config.yaml
n_kv_head: 3
activation: "swiglu"
norm_place: "pre"
norm_eps: 1e-05
rope_fraction: 0.5
attn_scale: 0.125
bias: "none"
init_std_qkv: 0.0182
init_std_o: 0.00455
optimizer: "cautious_adamw"
warmup_steps: 453
schedule: "wsd"
dataset: "wikipedia_en"
Each number is 50 + 15 x the weight over the matrix's rms, rounded and kept within 0 to 99. Layers, rows and columns count from 0.

# layer 5 MLP up, 2304x576, rms 0.0217, rows 862-958, columns 72-143
46 40 22 49 47 47 62 66 36 73 57 47 66 27 37 56 54 56 30 80 36 50 53 39 69 46 37 52 64 17 50 40 70 86 79 34 40 46 51 77 35 53 60 57 58 82 36 39 53 35 48 52 34 17 70 30 54 56 28 21 44 52 72 60 49 63 48 61 72 28 43 53
49 46 47 59 59 40 34 57 81 51 44 71 50 08 38 53 44 90 37 49 84 58 48 69 77 72 79 63 48 46 54 56 56 53 61 42 46 46 25 58 32 49 66 37 49 73 61 44 45 51 36 72 15 52 42 73 56 65 41 75 30 39 66 41 51 42 33 55 31 58 46 63
43 47 56 48 28 73 38 60 73 48 29 70 65 37 65 69 23 42 70 88 57 51 85 43 46 54 37 55 39 46 51 56 42 68 72 58 61 52 68 70 31 42 71 77 54 61 52 30 53 42 25 29 52 40 51 37 60 55 37 42 26 34 65 86 27 70 14 47 83 41 66 59
47 32 44 52 38 59 45 27 38 59 33 51 35 28 65 58 51 63 62 51 44 75 43 54 55 46 51 56 39 38 47 75 46 61 73 55 28 86 55 00 28 38 72 64 52 44 67 41 50 43 28 58 40 60 26 22 25 71 30 64 58 43 56 57 64 68 69 35 35 52 64 40
54 50 63 53 43 70 38 62 21 57 39 46 26 60 66 23 51 49 50 44 24 50 34 59 42 56 47 26 45 55 61 65 65 41 33 50 56 33 33 78 51 28 27 37 44 22 46 44 30 46 83 55 48 53 57 50 54 50 57 29 49 25 37 49 53 70 47 56 75 56 28 53
69 43 83 63 45 64 46 78 51 20 39 41 36 51 37 39 49 35 64 46 89 26 54 28 75 26 37 42 39 49 47 35 20 44 46 46 24 63 74 64 46 52 42 87 41 69 70 33 45 37 39 51 18 38 15 62 75 33 45 43 12 21 61 21 61 71 55 62 31 49 66 40
48 17 63 48 59 55 42 44 24 19 55 55 64 52 38 55 35 65 53 80 60 16 45 68 47 42 75 52 53 52 66 49 53 48 70 64 59 36 44 54 68 42 41 85 71 35 62 73 61 54 46 31 66 49 28 50 70 27 37 38 66 49 44 39 44 25 67 63 50 45 51 72
47 46 46 62 51 66 45 29 56 51 50 49 42 64 49 51 36 47 57 28 44 60 42 38 51 55 62 44 73 74 85 29 60 51 73 65 52 68 80 72 50 72 43 57 72 37 62 63 71 71 98 34 42 84 39 22 60 48 25 43 42 72 24 50 59 72 51 51 56 33 40 45
49 33 48 27 46 29 57 43 58 34 34 31 85 64 35 50 53 42 89 36 81 61 29 45 35 60 42 74 68 55 61 36 40 35 44 50 61 84 39 76 60 26 30 75 40 76 50 43 60 40 39 52 47 41 43 68 81 55 31 43 55 46 42 39 40 74 41 22 52 58 51 53
58 56 67 60 47 65 60 47 47 42 53 56 64 47 49 16 56 40 55 39 48 50 43 63 41 51 49 61 57 45 41 58 58 57 51 44 70 48 66 65 43 49 43 49 32 72 38 32 67 66 69 29 63 57 54 28 74 36 49 45 58 39 58 48 50 46 45 68 83 74 64 37
60 19 69 68 72 48 60 65 63 45 65 80 46 54 31 27 59 63 51 44 29 59 46 71 67 58 55 51 43 35 36 47 25 61 38 72 59 50 52 59 64 37 57 49 50 65 29 76 32 60 36 58 46 52 76 56 50 30 60 34 47 37 29 47 51 60 48 38 42 43 71 18
53 37 78 67 40 40 65 44 63 31 45 51 80 31 85 54 16 73 46 48 49 43 75 72 51 65 47 56 54 44 69 40 52 45 68 73 39 14 52 40 49 50 69 49 50 67 63 46 50 52 44 51 31 77 42 49 68 38 63 41 50 68 42 47 53 33 40 58 29 43 57 42
35 46 58 50 18 57 46 44 50 65 74 61 15 46 46 61 48 37 62 35 45 81 48 30 50 63 43 76 57 40 68 53 52 38 51 61 68 16 60 57 65 40 19 29 35 74 69 54 71 36 71 85 46 23 68 37 61 63 55 63 50 22 57 71 64 56 53 53 39 42 63 59
42 51 31 56 49 24 33 48 34 63 32 41 59 44 49 63 67 40 31 58 34 56 43 19 48 59 55 33 35 67 45 46 47 62 68 30 47 31 78 39 49 37 42 22 37 31 43 44 36 44 44 41 69 42 51 51 41 45 57 42 21 53 56 58 41 40 58 64 24 37 48 59
57 77 38 70 24 35 70 36 40 69 58 40 35 55 32 53 42 18 69 31 61 61 53 42 33 61 40 56 65 38 58 31 57 39 46 50 32 29 68 47 37 49 27 41 42 44 40 30 32 54 72 38 99 63 64 30 54 76 38 53 30 47 60 37 35 57 54 46 63 33 46 47
73 46 61 26 46 53 48 37 54 50 47 61 63 59 40 54 41 60 20 55 35 44 56 50 60 75 60 62 40 59 41 50 47 31 48 31 50 65 55 47 49 40 49 47 51 30 59 44 47 39 56 63 49 38 27 53 53 58 57 29 44 37 73 37 35 39 36 46 29 64 27 55
55 57 37 16 40 45 56 35 82 29 57 65 34 80 78 36 49 55 59 65 63 60 39 36 57 38 56 52 49 37 51 64 43 57 48 34 45 48 44 62 43 64 69 35 55 51 24 74 50 33 67 55 69 51 63 46 33 84 43 34 47 48 36 51 58 40 50 58 87 53 29 18
64 73 46 41 54 49 44 62 43 51 22 49 50 27 44 68 46 25 63 69 71 47 17 50 43 45 32 55 42 48 55 38 48 45 68 17 40 55 45 56 33 54 53 50 35 61 49 30 54 39 59 55 52 58 74 63 58 52 54 30 48 24 54 79 58 65 37 43 82 50 55 39
35 35 45 39 60 60 20 44 39 50 44 53 47 36 57 41 52 45 57 39 58 53 55 41 48 59 79 59 47 49 44 48 59 77 44 38 55 60 78 28 55 34 50 53 38 39 64 35 50 44 60 54 48 60 51 13 59 80 34 31 54 54 50 69 44 33 74 20 59 49 36 67
59 52 50 69 55 29 58 56 39 44 41 52 27 61 51 52 66 37 52 52 38 30 38 57 64 48 56 51 54 38 61 29 61 56 43 58 62 74 53 40 48 37 70 77 83 42 65 48 28 47 57 52 46 61 24 51 81 39 55 29 55 51 42 41 50 41 49 53 31 39 48 43
68 50 54 21 26 38 61 55 53 45 43 54 48 60 45 44 49 45 61 53 44 41 41 64 30 60 37 47 51 63 52 53 52 15 65 33 62 52 30 66 59 63 57 40 42 40 09 56 64 23 45 62 12 37 62 49 38 49 22 56 57 59 57 66 45 61 76 65 63 45 48 44
84 37 53 52 47 36 50 60 69 62 59 81 60 72 43 41 75 33 61 59 40 31 60 38 46 46 45 44 56 56 62 30 54 54 50 57 25 30 62 50 55 50 29 30 29 62 57 29 61 55 47 48 53 47 54 46 55 46 45 88 48 60 58 32 47 61 47 44 42 49 52 51
39 47 63 60 21 66 36 77 61 54 25 52 48 73 67 31 67 45 48 54 59 56 48 53 64 46 42 39 41 74 74 53 41 51 39 50 66 67 09 71 23 68 33 34 55 24 61 53 70 42 42 41 68 57 61 54 56 48 48 66 36 55 24 30 37 55 31 34 45 28 22 69
54 38 37 44 30 48 42 67 32 49 58 52 64 46 61 64 55 43 46 27 60 38 52 60 55 39 47 65 58 05 30 64 68 23 35 61 37 36 14 81 37 53 55 41 41 53 57 42 51 49 80 27 53 86 50 70 80 45 41 52 45 39 59 34 41 37 52 61 23 56 54 56
51 59 65 24 47 24 52 62 63 58 48 72 48 28 27 49 54 39 57 65 65 53 37 40 33 31 51 49 54 48 45 56 45 37 37 55 17 67 63 42 44 50 51 49 60 39 64 48 29 55 58 27 63 30 34 70 31 47 61 82 54 53 56 30 38 22 47 55 63 16 63 51
46 34 36 43 53 51 45 41 24 60 64 45 48 47 30 20 34 64 55 69 33 39 62 58 46 60 60 51 43 46 40 45 46 35 49 54 59 41 50 74 56 33 31 48 24 45 46 47 44 61 52 22 36 56 36 64 50 58 42 72 60 60 70 59 31 63 74 50 74 49 33 47
54 38 66 50 52 73 59 59 78 54 53 69 39 60 67 90 56 41 60 45 65 48 52 62 71 25 46 49 62 42 48 51 41 39 55 33 68 14 59 41 32 46 40 43 45 50 24 43 69 29 39 43 32 47 61 47 40 41 43 20 44 44 52 57 65 30 59 55 26 48 62 38
41 55 36 63 44 42 53 41 65 48 50 46 29 53 74 47 52 48 58 47 57 46 38 17 48 33 59 72 48 37 58 67 71 47 41 47 58 56 58 55 36 44 33 59 56 20 46 71 44 40 73 01 73 74 71 38 38 28 33 64 44 48 46 44 64 35 14 47 45 36 89 46
53 35 42 43 56 42 58 56 71 36 33 41 25 35 27 58 55 47 40 49 52 46 81 65 38 69 66 63 63 56 64 56 93 58 38 36 50 45 61 52 63 27 51 45 63 54 49 49 27 66 66 48 49 66 38 39 40 65 58 32 42 65 42 65 35 54 66 66 56 99 60 30
67 49 51 34 56 38 39 41 81 73 65 58 38 29 49 48 54 50 33 63 71 47 54 97 50 54 41 44 40 30 47 81 33 41 55 67 39 52 49 80 35 54 51 34 76 59 39 60 68 50 17 57 35 45 43 33 57 35 68 28 72 61 58 45 54 32 36 49 47 83 57 77
55 65 59 51 44 42 48 40 56 61 49 53 42 72 51 50 55 81 37 43 21 47 36 69 51 40 61 49 57 37 48 34 44 29 54 61 78 66 73 35 60 50 64 35 69 86 51 26 29 30 18 33 32 49 54 30 60 57 39 77 21 62 63 43 53 47 63 55 43 57 51 56
33 58 44 20 36 46 36 49 61 31 75 45 32 43 42 61 55 34 44 54 41 72 16 44 45 23 82 70 55 63 27 55 71 50 43 43 64 41 42 39 80 59 35 56 37 48 48 87 49 34 49 57 58 61 55 31 57 35 64 45 46 55 40 37 43 45 36 36 32 71 56 34
54 52 56 68 60 63 46 43 58 18 38 45 53 76 56 57 40 25 48 61 25 26 67 62 37 56 71 59 59 63 37 57 49 71 59 57 53 51 71 47 41 43 66 52 42 66 19 59 69 39 55 39 50 55 52 36 35 64 46 61 30 52 35 32 59 45 43 55 57 32 42 35
54 57 48 50 62 45 44 67 11 68 24 34 45 61 35 58 46 38 66 32 45 51 44 42 57 40 62 61 44 47 48 37 43 72 29 52 48 54 46 49 61 65 55 28 41 60 36 84 61 61 76 62 51 49 64 49 75 44 28 36 48 32 76 50 46 49 79 32 24 43 55 45
77 61 49 56 66 49 41 61 22 41 57 70 63 31 78 59 78 23 43 43 36 51 74 50 39 41 49 40 63 38 52 67 49 30 60 58 48 49 41 51 64 64 64 82 54 63 76 42 72 44 65 56 53 56 70 63 33 34 66 62 68 65 45 38 59 50 41 65 46 41 41 41
45 40 32 31 53 93 50 56 63 69 65 34 53 63 52 66 45 58 45 47 48 62 46 51 48 33 35 55 41 71 34 50 62 40 45 36 49 42 53 50 64 31 38 55 55 32 57 36 45 68 57 54 47 36 49 64 53 43 39 33 53 64 28 81 43 53 51 20 39 51 61 36
65 32 44 32 31 67 68 33 51 60 39 58 38 43 36 47 47 48 69 52 64 29 72 46 47 48 17 65 64 65 33 40 25 49 49 42 91 51 57 51 64 44 50 41 61 52 37 48 38 62 55 60 52 35 95 52 38 41 45 80 47 40 69 35 38 61 37 46 47 62 62 46
30 27 66 69 18 30 35 35 55 57 48 49 50 68 60 46 68 62 43 55 30 43 40 75 38 30 44 71 53 66 81 38 78 41 50 56 43 28 05 48 52 68 66 54 90 89 52 68 56 40 35 52 45 62 58 36 21 42 37 37 33 86 43 70 27 40 48 37 42 52 65 54
61 59 59 32 43 88 84 44 69 67 35 41 35 33 58 58 40 28 62 34 30 55 64 74 39 45 42 49 49 26 69 84 53 18 79 56 39 44 66 39 70 50 36 50 69 41 63 30 81 66 65 76 60 68 49 43 51 69 29 47 55 56 42 21 74 40 65 70 91 48 43 54
24 59 58 37 33 65 33 90 45 47 57 84 45 51 47 53 69 77 73 20 72 92 35 72 44 36 89 50 58 56 61 29 57 65 43 53 51 55 43 36 40 80 62 67 29 59 35 63 42 64 47 67 50 83 73 45 72 45 49 67 49 71 54 73 53 40 55 58 34 19 45 40
84 64 50 52 46 52 56 47 45 51 56 58 42 71 50 36 52 72 27 51 64 41 33 67 52 41 56 52 43 56 48 34 31 55 35 54 76 87 63 65 43 49 27 77 59 37 47 55 25 57 71 50 54 39 67 73 35 58 52 44 50 37 42 52 32 29 64 76 45 52 31 53
49 54 52 44 35 43 29 47 42 38 58 60 42 63 57 80 43 43 30 81 62 41 42 48 64 28 43 25 53 60 16 57 65 70 73 58 52 82 43 62 43 61 68 43 63 71 57 39 68 23 53 39 82 45 46 47 33 68 56 56 20 41 45 45 77 49 53 49 46 66 69 39
75 32 77 52 56 79 30 73 61 47 46 73 39 52 73 82 52 61 75 36 51 33 47 54 58 76 61 52 63 54 32 51 48 55 39 58 43 45 18 28 53 29 54 45 54 67 58 42 59 07 50 65 69 34 27 82 16 44 69 70 26 51 27 61 64 59 33 57 52 67 46 41
25 45 51 82 65 78 38 27 26 57 49 35 33 62 54 46 62 74 48 53 10 47 58 63 49 31 55 27 67 68 64 13 26 60 35 64 57 61 47 58 60 49 34 51 32 49 33 68 44 63 43 29 40 51 91 40 52 46 75 36 51 71 60 52 80 46 46 58 33 41 47 60
42 47 33 29 64 77 58 56 64 62 45 73 44 42 09 44 47 32 48 39 68 49 67 34 49 40 52 23 53 56 24 66 32 35 52 82 63 38 47 43 47 56 53 52 23 46 40 79 19 46 54 19 47 80 52 45 43 74 47 84 49 36 78 41 56 58 42 66 64 44 66 64
55 30 67 40 47 44 23 54 46 55 64 36 92 23 15 62 66 57 73 60 46 70 57 65 65 84 55 40 67 56 34 66 74 57 34 68 46 52 61 40 65 57 71 57 62 44 31 74 74 68 24 32 18 76 53 92 70 29 53 63 61 35 27 38 51 57 29 29 46 49 66 58
55 61 52 67 31 51 56 54 45 86 39 63 61 29 38 32 44 47 65 21 61 48 56 52 49 76 54 56 47 60 58 49 19 48 46 55 49 40 30 54 57 53 18 38 74 49 32 66 45 46 62 46 79 59 71 57 45 46 49 54 57 61 58 24 79 69 53 44 44 59 47 52
40 41 47 59 32 49 24 35 55 53 61 13 34 34 62 39 22 64 45 20 37 57 56 31 56 40 71 43 41 45 39 63 72 47 33 67 55 25 71 61 57 70 47 25 59 76 42 41 59 66 48 44 22 65 42 52 79 27 52 50 55 58 26 28 59 42 32 45 48 57 51 42
62 19 47 34 25 54 41 75 56 33 58 50 50 58 72 60 42 80 49 72 13 36 47 43 14 38 70 45 50 53 40 70 47 45 64 50 86 68 36 41 53 55 43 54 43 48 51 47 46 49 76 20 35 36 82 55 53 40 37 50 45 48 56 53 53 45 40 37 42 29 39 24
64 51 53 44 43 18 48 42 20 71 46 65 51 64 47 42 57 23 58 64 69 40 66 31 67 57 65 51 43 41 65 74 41 45 73 43 40 29 77 46 51 57 46 21 51 62 49 59 34 70 38 48 48 46 62 42 50 62 52 74 61 47 99 42 65 82 65 58 45 68 47 49
66 39 56 55 52 47 29 63 48 54 32 32 52 36 43 38 35 26 56 64 60 27 47 59 62 31 36 36 38 84 61 41 46 71 19 22 54 71 49 46 40 29 54 45 23 35 56 70 36 67 66 49 55 43 35 45 62 55 70 61 54 55 74 16 27 42 64 27 67 47 41 44
58 49 60 26 43 63 38 34 74 62 44 56 52 54 61 55 52 36 62 48 62 36 31 24 62 25 65 45 42 24 55 44 38 39 48 59 42 32 46 56 26 49 16 41 51 68 50 54 40 38 51 58 50 56 38 66 42 71 26 47 69 41 71 54 60 64 59 61 72 53 90 45
34 55 46 22 41 47 49 62 66 48 33 38 54 15 36 50 47 54 67 40 38 40 53 64 46 50 76 46 35 44 41 69 59 64 30 65 77 48 17 52 75 44 55 58 49 47 58 48 48 58 63 54 56 64 61 64 25 58 72 41 57 44 44 68 64 43 75 36 36 41 68 22
71 42 33 67 43 50 46 33 38 49 43 50 72 56 57 42 63 25 60 23 35 39 52 85 41 37 63 59 48 68 52 49 06 57 54 70 59 56 57 43 60 41 40 59 58 48 73 72 57 64 67 59 40 20 50 57 40 61 47 67 56 65 37 35 63 64 66 73 51 73 63 79
40 23 40 56 65 54 45 35 66 68 53 59 51 74 49 49 50 24 45 44 27 43 63 41 47 63 20 45 22 60 43 54 42 35 32 49 25 29 31 88 50 63 58 35 28 29 31 35 59 25 28 64 30 46 51 65 51 40 32 40 32 52 43 47 64 73 29 50 65 41 51 36
16 42 50 39 47 52 87 54 51 56 65 74 48 11 06 72 46 57 38 55 48 48 54 44 58 51 75 49 46 62 54 53 28 57 41 55 64 58 60 50 46 38 52 43 66 34 22 59 47 57 62 43 60 57 44 59 60 81 59 46 45 72 27 48 39 46 32 34 59 64 46 48
40 47 50 18 33 79 70 35 44 51 57 62 54 95 44 53 33 31 61 45 73 51 49 35 19 64 50 51 46 47 29 40 50 66 31 20 65 50 53 33 39 44 60 48 32 35 74 37 45 51 52 50 52 55 25 54 65 46 13 53 77 66 59 63 34 54 60 51 50 55 33 37
17 32 47 52 23 64 56 20 41 45 54 39 34 53 58 42 60 45 49 58 50 71 55 56 58 61 56 53 51 51 33 64 51 32 60 51 63 57 44 48 51 53 61 55 49 65 52 54 22 42 38 44 49 66 47 25 43 31 67 48 86 24 30 35 61 43 61 81 45 59 56 42
16 32 98 42 59 55 56 47 34 51 57 66 61 62 72 49 40 61 35 53 84 29 63 67 33 61 89 45 59 58 47 49 51 31 64 31 42 72 37 70 56 38 74 57 46 37 28 54 74 56 51 29 59 47 47 60 62 41 56 47 57 61 68 50 48 36 53 54 43 51 36 19
27 58 44 49 60 61 50 57 30 54 35 52 57 58 48 56 65 55 45 62 43 82 68 81 25 50 53 49 30 35 56 51 55 27 33 60 40 58 41 43 42 58 42 55 33 50 37 37 24 35 55 44 57 38 68 82 61 59 42 69 41 49 24 53 71 44 73 55 36 14 73 45
81 62 37 69 51 55 60 40 48 44 52 55 43 56 52 52 29 72 47 66 64 20 52 28 85 34 37 78 50 51 84 34 44 43 13 31 80 45 56 56 60 71 59 47 34 47 40 35 48 53 38 65 60 27 45 58 53 59 45 54 40 34 58 62 34 64 39 49 58 41 60 39
74 40 36 32 58 54 70 64 52 55 37 65 61 59 44 82 49 30 86 28 22 61 51 43 60 68 25 61 38 68 77 50 62 69 52 49 45 46 45 43 64 34 65 57 34 23 33 13 42 47 50 48 34 32 42 59 32 38 50 47 64 38 38 67 45 51 28 73 28 50 67 74
60 47 24 37 45 28 50 50 49 58 59 51 43 30 35 17 47 57 31 48 54 47 56 71 61 64 39 33 53 41 53 18 56 28 38 33 53 44 56 64 40 64 70 60 64 40 65 47 78 27 58 33 33 35 50 32 48 35 23 25 50 47 36 75 56 31 38 48 38 90 44 55
36 49 34 63 46 54 44 68 83 52 26 59 57 48 47 42 44 29 23 55 52 59 46 99 52 44 55 54 53 74 64 71 57 41 71 72 52 27 73 46 44 43 38 42 58 52 43 37 54 19 52 78 35 48 48 50 44 59 63 35 59 52 53 64 36 45 43 51 27 55 39 25
65 62 49 66 27 44 51 34 61 57 50 55 31 33 49 67 45 72 47 46 58 60 25 40 34 42 63 50 63 64 30 51 57 71 40 46 21 61 39 34 65 34 16 48 57 84 79 43 63 38 23 51 68 59 55 59 67 50 39 50 28 50 59 40 62 46 28 67 63 37 40 52
46 68 74 64 36 38 65 67 71 53 21 53 53 34 40 52 84 61 32 28 47 59 89 60 68 43 47 71 68 96 46 64 44 35 36 39 45 30 15 65 62 66 55 53 69 60 56 74 65 61 31 63 78 51 62 78 58 59 57 33 17 70 53 50 65 68 49 33 39 45 62 20
37 71 36 58 63 55 50 87 67 59 49 68 68 51 32 60 53 60 43 52 19 61 70 43 63 59 38 49 53 37 29 66 30 52 25 43 47 34 52 56 58 62 39 42 34 38 58 68 29 62 38 82 76 61 58 58 27 51 74 64 51 43 30 41 67 39 37 57 32 39 48 37
25 72 69 71 24 25 64 60 37 59 55 60 49 51 42 42 78 54 25 57 26 49 54 57 39 60 31 54 58 57 52 46 58 30 56 92 41 42 81 52 49 45 29 59 46 31 39 53 31 57 39 64 36 43 54 40 57 54 47 26 58 72 48 41 32 33 51 47 65 60 63 25
44 47 52 46 40 47 55 36 40 50 47 60 31 37 50 69 22 25 41 49 48 31 29 38 69 61 59 40 54 73 60 71 27 45 31 57 58 36 62 56 42 62 71 61 48 46 29 31 39 42 18 20 41 67 55 47 49 33 57 44 51 73 57 31 14 51 54 51 23 36 55 52
51 53 40 80 64 63 55 62 44 25 68 35 64 77 53 68 46 49 38 49 48 65 37 72 48 67 36 40 49 29 46 48 46 58 57 51 79 46 29 30 57 47 44 46 41 65 49 33 58 43 59 38 58 49 41 52 29 64 40 63 54 76 77 60 50 71 78 46 45 63 46 56
44 60 47 73 67 32 21 34 33 62 48 40 43 48 64 46 37 78 59 31 51 74 42 43 67 28 53 46 57 60 62 44 32 58 52 58 68 75 57 66 55 70 54 43 58 51 49 57 32 49 64 24 00 29 23 80 55 52 44 52 54 27 65 33 52 32 45 69 58 60 32 55
45 69 27 75 40 55 50 58 24 47 21 50 49 45 48 54 55 70 46 51 15 38 79 63 48 60 49 50 47 49 49 38 88 31 22 51 63 33 70 52 52 45 71 43 38 51 67 49 68 51 72 74 43 34 37 43 30 67 49 52 82 67 58 58 60 17 53 51 10 67 56 39
63 42 55 45 54 47 28 60 41 58 71 68 54 48 50 44 35 40 63 39 53 46 40 70 67 70 55 60 60 50 42 62 77 42 32 59 33 41 39 32 74 47 44 57 43 15 60 44 50 05 29 54 44 36 51 53 38 39 61 55 57 54 59 55 85 38 50 39 69 49 22 39
70 45 48 70 37 61 41 42 43 36 41 59 62 62 39 33 40 58 32 46 43 37 36 26 56 52 51 19 50 45 29 51 33 48 27 50 58 55 41 68 60 59 66 41 65 64 44 40 55 62 19 53 51 34 30 24 53 43 53 41 48 63 35 49 56 46 49 36 26 85 69 67
11 43 74 23 43 23 41 45 58 42 67 32 47 67 47 53 39 48 41 50 80 67 52 56 48 47 64 19 48 63 43 68 62 54 91 41 57 80 60 83 58 72 26 31 45 49 48 57 78 31 22 56 53 56 20 33 70 46 66 57 43 44 70 45 51 46 65 72 58 67 42 53
58 66 10 50 48 49 67 62 93 45 48 52 71 42 49 50 67 50 55 63 36 52 55 45 47 29 56 58 29 71 32 49 49 46 31 46 43 54 38 52 44 49 68 73 54 83 41 33 53 53 70 41 46 48 56 64 75 64 49 56 34 64 53 52 57 64 49 17 86 63 58 43
43 57 63 52 90 59 36 64 20 63 48 51 36 48 44 59 31 55 40 44 64 67 48 43 45 52 62 45 49 50 48 64 44 52 39 33 54 48 57 76 68 47 37 31 51 46 35 42 84 57 71 79 58 55 49 66 62 41 81 42 37 25 41 53 57 50 60 26 49 46 47 41
52 45 63 49 52 45 45 34 25 37 47 50 50 45 55 36 60 75 67 60 43 68 70 49 54 51 41 42 51 76 52 54 37 32 51 75 41 46 42 48 26 73 64 11 61 44 29 78 67 32 41 54 29 61 69 44 46 43 65 76 43 25 48 67 35 27 45 32 74 39 57 57
18 62 23 47 28 39 48 41 53 61 37 68 41 26 72 26 28 91 42 35 61 28 50 45 22 63 54 51 50 53 51 60 70 58 45 17 29 38 58 39 55 59 60 44 50 59 12 33 53 66 46 43 53 69 59 27 43 26 34 45 39 37 79 55 42 45 52 74 39 39 62 46
55 59 42 62 47 44 87 47 45 57 29 46 25 28 56 62 52 28 52 30 43 19 13 45 61 59 28 69 55 47 75 57 42 73 42 70 43 63 03 80 34 61 64 60 52 52 55 39 52 35 53 59 48 60 61 24 54 62 40 34 70 38 43 57 65 65 36 26 57 65 30 52
72 49 68 20 38 41 76 46 20 36 32 63 39 58 78 24 65 33 32 24 59 57 50 73 47 64 52 49 63 54 27 54 54 43 68 55 44 77 61 67 63 63 75 48 37 39 43 17 68 31 59 86 54 58 36 52 35 69 30 52 46 57 59 55 56 59 35 52 62 83 56 27
57 56 43 89 50 95 59 22 36 77 71 65 22 60 66 52 46 53 45 77 40 43 45 23 11 63 43 70 42 60 39 42 62 53 58 70 41 22 73 30 32 39 15 51 53 41 78 48 53 50 30 86 34 46 46 50 23 64 47 41 59 91 57 62 41 59 53 36 57 43 68 26
60 50 56 36 69 48 53 41 20 52 53 55 32 62 62 42 33 38 49 64 72 61 18 50 63 51 24 51 57 81 72 41 65 54 51 72 49 92 61 56 58 27 63 30 35 54 69 28 41 51 34 53 35 34 74 44 34 63 41 58 48 31 51 36 47 16 58 35 52 25 52 24
74 67 32 57 38 50 86 62 43 32 39 30 50 48 27 56 64 70 52 58 63 48 37 38 69 43 79 44 35 46 29 49 69 55 44 55 62 51 38 64 32 52 64 43 49 60 63 76 28 49 66 55 41 69 56 51 38 64 53 52 59 43 39 64 52 48 39 52 72 41 47 29
31 53 68 29 49 41 70 71 61 34 32 13 67 57 63 34 50 31 62 58 74 53 47 43 44 56 39 27 44 66 78 18 51 43 64 40 50 38 68 31 58 56 58 47 56 14 31 34 55 11 46 22 47 46 62 64 44 67 66 51 23 88 39 62 54 28 46 58 22 39 46 41
30 64 48 62 44 49 39 14 61 41 40 51 34 54 57 60 65 50 34 39 30 46 63 39 65 56 50 66 37 55 37 46 34 81 65 51 41 69 51 50 69 59 39 33 40 59 55 49 44 69 49 62 66 30 70 56 60 45 70 35 34 72 53 54 68 22 50 37 54 90 34 61
51 89 45 07 42 47 64 25 47 65 42 35 44 76 26 70 20 44 49 40 44 50 58 30 38 51 61 75 64 16 74 45 27 60 32 45 61 60 58 54 44 54 42 32 52 48 50 47 68 61 41 36 40 22 47 48 45 32 52 63 58 45 54 39 40 38 62 37 47 67 27 61
41 36 54 59 30 55 40 22 56 28 63 77 53 66 65 62 48 73 57 48 60 61 87 31 38 67 74 60 43 75 65 64 26 59 45 47 80 64 38 58 32 30 58 37 74 54 67 57 72 34 46 38 63 80 48 44 21 59 62 52 53 71 41 14 51 55 41 45 64 48 40 41
48 58 62 74 25 38 43 51 89 51 63 66 58 45 23 60 55 48 75 56 27 57 65 62 43 41 23 66 41 40 72 20 48 44 44 62 24 43 46 53 40 80 46 51 66 46 76 45 39 56 58 23 60 57 44 15 77 56 65 60 44 58 59 42 30 34 68 18 27 51 36 53
44 45 49 43 42 54 71 66 38 78 26 72 43 49 57 47 75 36 58 52 66 43 75 52 57 55 21 35 56 47 68 46 47 68 64 52 64 34 48 39 23 34 39 51 73 61 34 16 61 35 57 43 41 28 59 50 42 48 82 37 68 54 18 63 73 64 66 34 55 38 80 55
67 58 60 41 52 37 36 57 55 46 32 46 51 47 58 22 68 41 37 54 52 32 43 73 45 38 43 50 46 60 66 64 54 56 52 49 53 37 33 61 65 58 58 48 37 58 27 44 43 65 60 48 30 59 65 93 47 51 61 46 45 52 44 29 62 52 45 87 63 50 46 72
71 43 54 61 46 63 48 46 58 47 38 50 49 31 59 56 35 65 47 44 32 75 57 50 50 56 30 62 58 36 53 44 49 30 56 49 45 50 42 45 70 50 26 38 51 30 66 80 58 67 63 49 57 52 64 51 35 34 68 31 57 82 55 47 79 18 42 91 56 57 35 38
39 59 36 67 55 50 56 44 45 48 43 34 15 65 16 51 29 45 48 40 32 37 25 39 67 64 48 44 54 45 71 44 33 58 27 50 45 60 62 40 43 27 47 39 44 63 53 64 61 56 70 29 63 41 51 63 51 55 58 61 48 30 58 51 51 71 50 46 53 31 48 44
44 51 62 40 59 42 29 44 65 12 63 32 69 83 54 33 57 30 72 74 65 51 72 62 40 21 38 78 62 68 44 44 62 34 52 82 56 76 54 38 29 59 36 26 35 52 75 73 51 27 40 20 48 26 62 47 51 28 80 43 33 64 40 12 51 49 59 54 57 30 57 44
56 29 50 63 46 33 73 65 48 51 52 39 37 48 44 67 50 36 60 73 64 42 33 56 45 54 75 38 63 40 42 54 50 54 70 75 48 61 44 30 40 45 42 50 30 34 37 50 29 77 50 38 47 48 54 48 33 46 60 47 53 50 58 37 50 67 44 56 50 42 60 66
71 70 57 22 46 55 53 68 25 36 71 38 63 35 65 50 75 39 43 35 35 38 57 60 07 24 77 36 46 42 41 49 56 08 70 58 48 62 66 74 51 56 67 41 51 57 53 64 40 36 35 33 30 73 60 61 78 65 54 55 37 64 37 42 52 55 54 33 45 51 57 81
55 48 25 69 23 40 43 52 47 47 47 47 53 41 50 63 54 26 62 56 59 49 55 68 45 31 53 48 53 01 29 48 43 62 28 66 53 36 41 42 42 54 31 16 49 49 74 40 43 60 61 50 57 26 50 52 34 41 54 83 63 46 38 40 40 35 22 30 32 51 41 54